Weights of a small GPT-style language model, trained from scratch on English Wikipedia: 15 layers, vocabulary 4551.
Each number is 200 + 20 x the weight over its row's rms, rounded and kept within 0 to 999. Layers, rows and columns count from 0. The size before them is the row's rms in percent of the matrix's.

# layer 7 MLP up, 128x64, rms 0.132, rows 60-70, columns 0-63
098,236,181,198,203,192,187,200,221,211,150,189,187,193,172,217,193,199,209,202,208,191,224,203,204,179,169,202,203,212,205,170,228,217,218,224,237,214,200,216,165,197,148,188,193,179,187,202,186,205,193,212,197,187,199,169,216,240,208,198,203,213,194,142,182
095,244,210,207,173,197,201,218,228,237,222,230,175,213,194,187,235,176,221,176,212,213,180,225,218,229,180,197,166,210,179,185,195,203,192,218,195,198,198,178,187,224,172,188,209,215,204,192,190,196,196,199,183,200,233,189,202,169,220,179,181,151,199,171,191
093,207,211,211,173,200,183,183,203,215,157,221,136,190,190,179,189,163,191,178,193,199,199,185,203,218,190,219,208,204,237,210,209,169,185,216,237,198,198,225,234,198,206,210,220,176,198,200,205,174,242,196,216,191,193,179,159,210,194,221,204,210,199,190,183
098,207,169,203,196,252,237,189,212,183,220,168,188,200,198,213,209,212,188,226,181,205,202,214,208,252,153,225,213,224,205,180,226,182,219,205,236,169,199,225,218,192,183,213,205,221,232,198,182,222,192,191,181,212,215,201,201,196,189,202,222,193,193,189,226
101,228,212,206,224,237,202,199,200,178,152,180,185,213,200,192,238,182,222,173,204,200,210,207,204,185,180,219,220,193,232,217,213,231,222,196,222,198,197,226,191,195,204,187,207,213,146,180,220,207,197,196,201,196,212,190,204,185,155,202,209,215,161,236,221
100,207,180,190,180,205,200,208,197,209,197,205,210,208,215,221,208,193,246,200,213,191,223,184,222,227,182,191,184,227,214,200,172,131,205,231,186,174,165,194,189,246,193,221,216,194,201,187,213,254,196,216,207,221,198,226,202,175,203,195,202,181,194,205,195
096,243,188,232,219,210,205,196,183,179,198,168,178,194,208,192,196,193,199,185,184,183,172,210,207,230,201,192,193,208,204,200,168,190,152,172,199,232,177,206,171,222,151,201,200,189,189,195,210,190,199,213,194,176,174,196,186,177,225,198,172,173,207,237,234
092,177,212,205,214,181,246,202,234,187,160,200,195,195,207,155,229,184,234,163,189,181,197,206,206,227,180,211,234,210,178,189,208,198,199,208,212,208,179,220,180,184,189,171,184,173,187,174,181,209,201,204,216,191,200,214,157,238,211,180,200,203,213,206,215
095,199,190,208,206,209,210,196,184,182,207,199,185,196,187,176,200,220,199,214,173,232,218,202,233,202,159,254,219,219,256,195,191,220,206,213,225,197,190,196,201,194,185,187,189,186,213,175,217,229,186,205,174,192,219,161,190,161,229,182,213,175,192,178,211
114,221,196,238,186,180,207,193,193,225,163,192,190,226,189,178,214,168,229,205,221,197,191,203,241,244,189,207,201,236,213,185,166,160,212,174,184,173,217,199,179,170,205,204,201,222,218,191,188,175,227,203,199,224,225,210,200,200,201,221,186,191,210,196,227
097,224,169,231,214,209,194,189,191,179,198,142,173,189,210,239,185,179,211,211,216,198,202,174,225,206,183,208,209,193,217,178,171,212,192,229,211,190,149,193,199,231,210,194,195,215,218,203,196,211,194,228,185,202,213,233,237,202,173,196,198,205,169,187,180
# layer 7 MLP down (transposed), 128x64, rms 0.115, rows 60-70, columns 0-63
090,187,213,184,226,241,186,195,182,133,182,190,203,206,173,204,175,223,213,203,199,176,216,205,220,209,204,198,196,218,185,200,196,211,222,187,167,208,213,194,173,175,166,168,191,223,181,226,212,240,212,199,176,197,205,221,163,207,194,201,208,228,179,198,216
093,205,196,193,208,206,200,198,229,224,247,181,210,236,174,207,184,162,190,201,214,213,197,244,237,176,208,191,167,220,203,228,192,198,208,186,202,197,227,197,205,203,216,238,219,231,203,162,177,231,201,196,193,161,208,202,229,179,219,207,193,194,192,189,206
085,168,190,169,169,234,242,183,240,202,250,196,185,213,212,170,215,198,195,220,196,187,211,220,206,200,214,225,203,204,192,161,230,197,205,163,228,181,196,207,208,210,147,196,180,204,188,227,223,198,211,187,174,202,194,209,206,188,203,194,215,196,195,207,208
105,200,211,221,183,180,170,197,201,162,192,221,211,216,183,210,191,167,206,164,181,201,166,221,213,206,189,212,245,182,203,189,174,189,204,202,197,208,230,211,175,211,222,188,183,183,178,196,250,199,209,209,173,172,176,217,184,212,193,196,226,244,176,195,184
104,214,226,183,211,225,192,209,195,192,175,198,183,203,215,190,194,186,215,195,214,203,250,220,182,165,226,206,221,176,214,202,236,207,177,180,208,203,225,204,204,204,246,219,258,200,215,206,225,229,178,208,187,207,173,204,176,199,183,216,221,214,175,187,225
090,218,228,200,207,169,238,167,210,216,200,215,179,180,216,179,214,199,222,186,181,158,216,192,211,192,207,194,213,195,229,207,181,260,196,236,187,223,207,180,195,174,215,210,194,209,176,215,202,188,195,187,213,223,225,215,188,215,176,227,206,222,168,221,218
084,204,202,219,193,245,227,194,230,182,238,184,181,201,210,187,214,218,187,215,213,203,212,216,202,239,174,188,252,227,201,209,230,183,197,206,194,187,214,191,184,212,193,211,192,192,224,197,143,223,217,231,238,221,207,200,210,190,189,219,189,208,194,227,197
095,194,206,196,207,183,193,199,213,204,207,212,231,203,164,207,209,156,222,228,185,203,209,137,194,234,203,175,189,184,184,208,221,180,184,170,191,189,191,195,192,164,226,168,199,174,175,187,206,171,225,216,183,190,198,231,205,204,176,184,184,230,189,187,204
090,199,217,191,183,192,208,221,188,199,230,210,176,240,222,184,166,222,181,195,185,216,205,226,186,200,216,218,195,163,206,188,227,197,163,204,171,169,185,185,172,189,177,190,147,196,189,186,188,192,199,196,172,177,189,199,183,232,181,199,184,195,200,226,162
116,168,174,165,160,209,183,191,209,208,211,205,198,193,218,216,191,152,192,193,181,191,198,207,192,162,185,203,199,204,185,224,221,233,195,212,207,185,203,187,207,242,203,236,203,203,239,224,188,232,186,236,187,180,181,205,212,220,194,173,180,189,207,190,234
091,177,208,168,170,217,193,182,210,156,216,217,208,209,193,196,227,195,221,190,201,204,150,225,191,194,208,169,194,184,185,194,203,200,223,192,201,222,247,218,199,208,222,211,167,152,199,211,184,161,207,209,186,229,172,181,183,215,203,208,220,199,204,204,222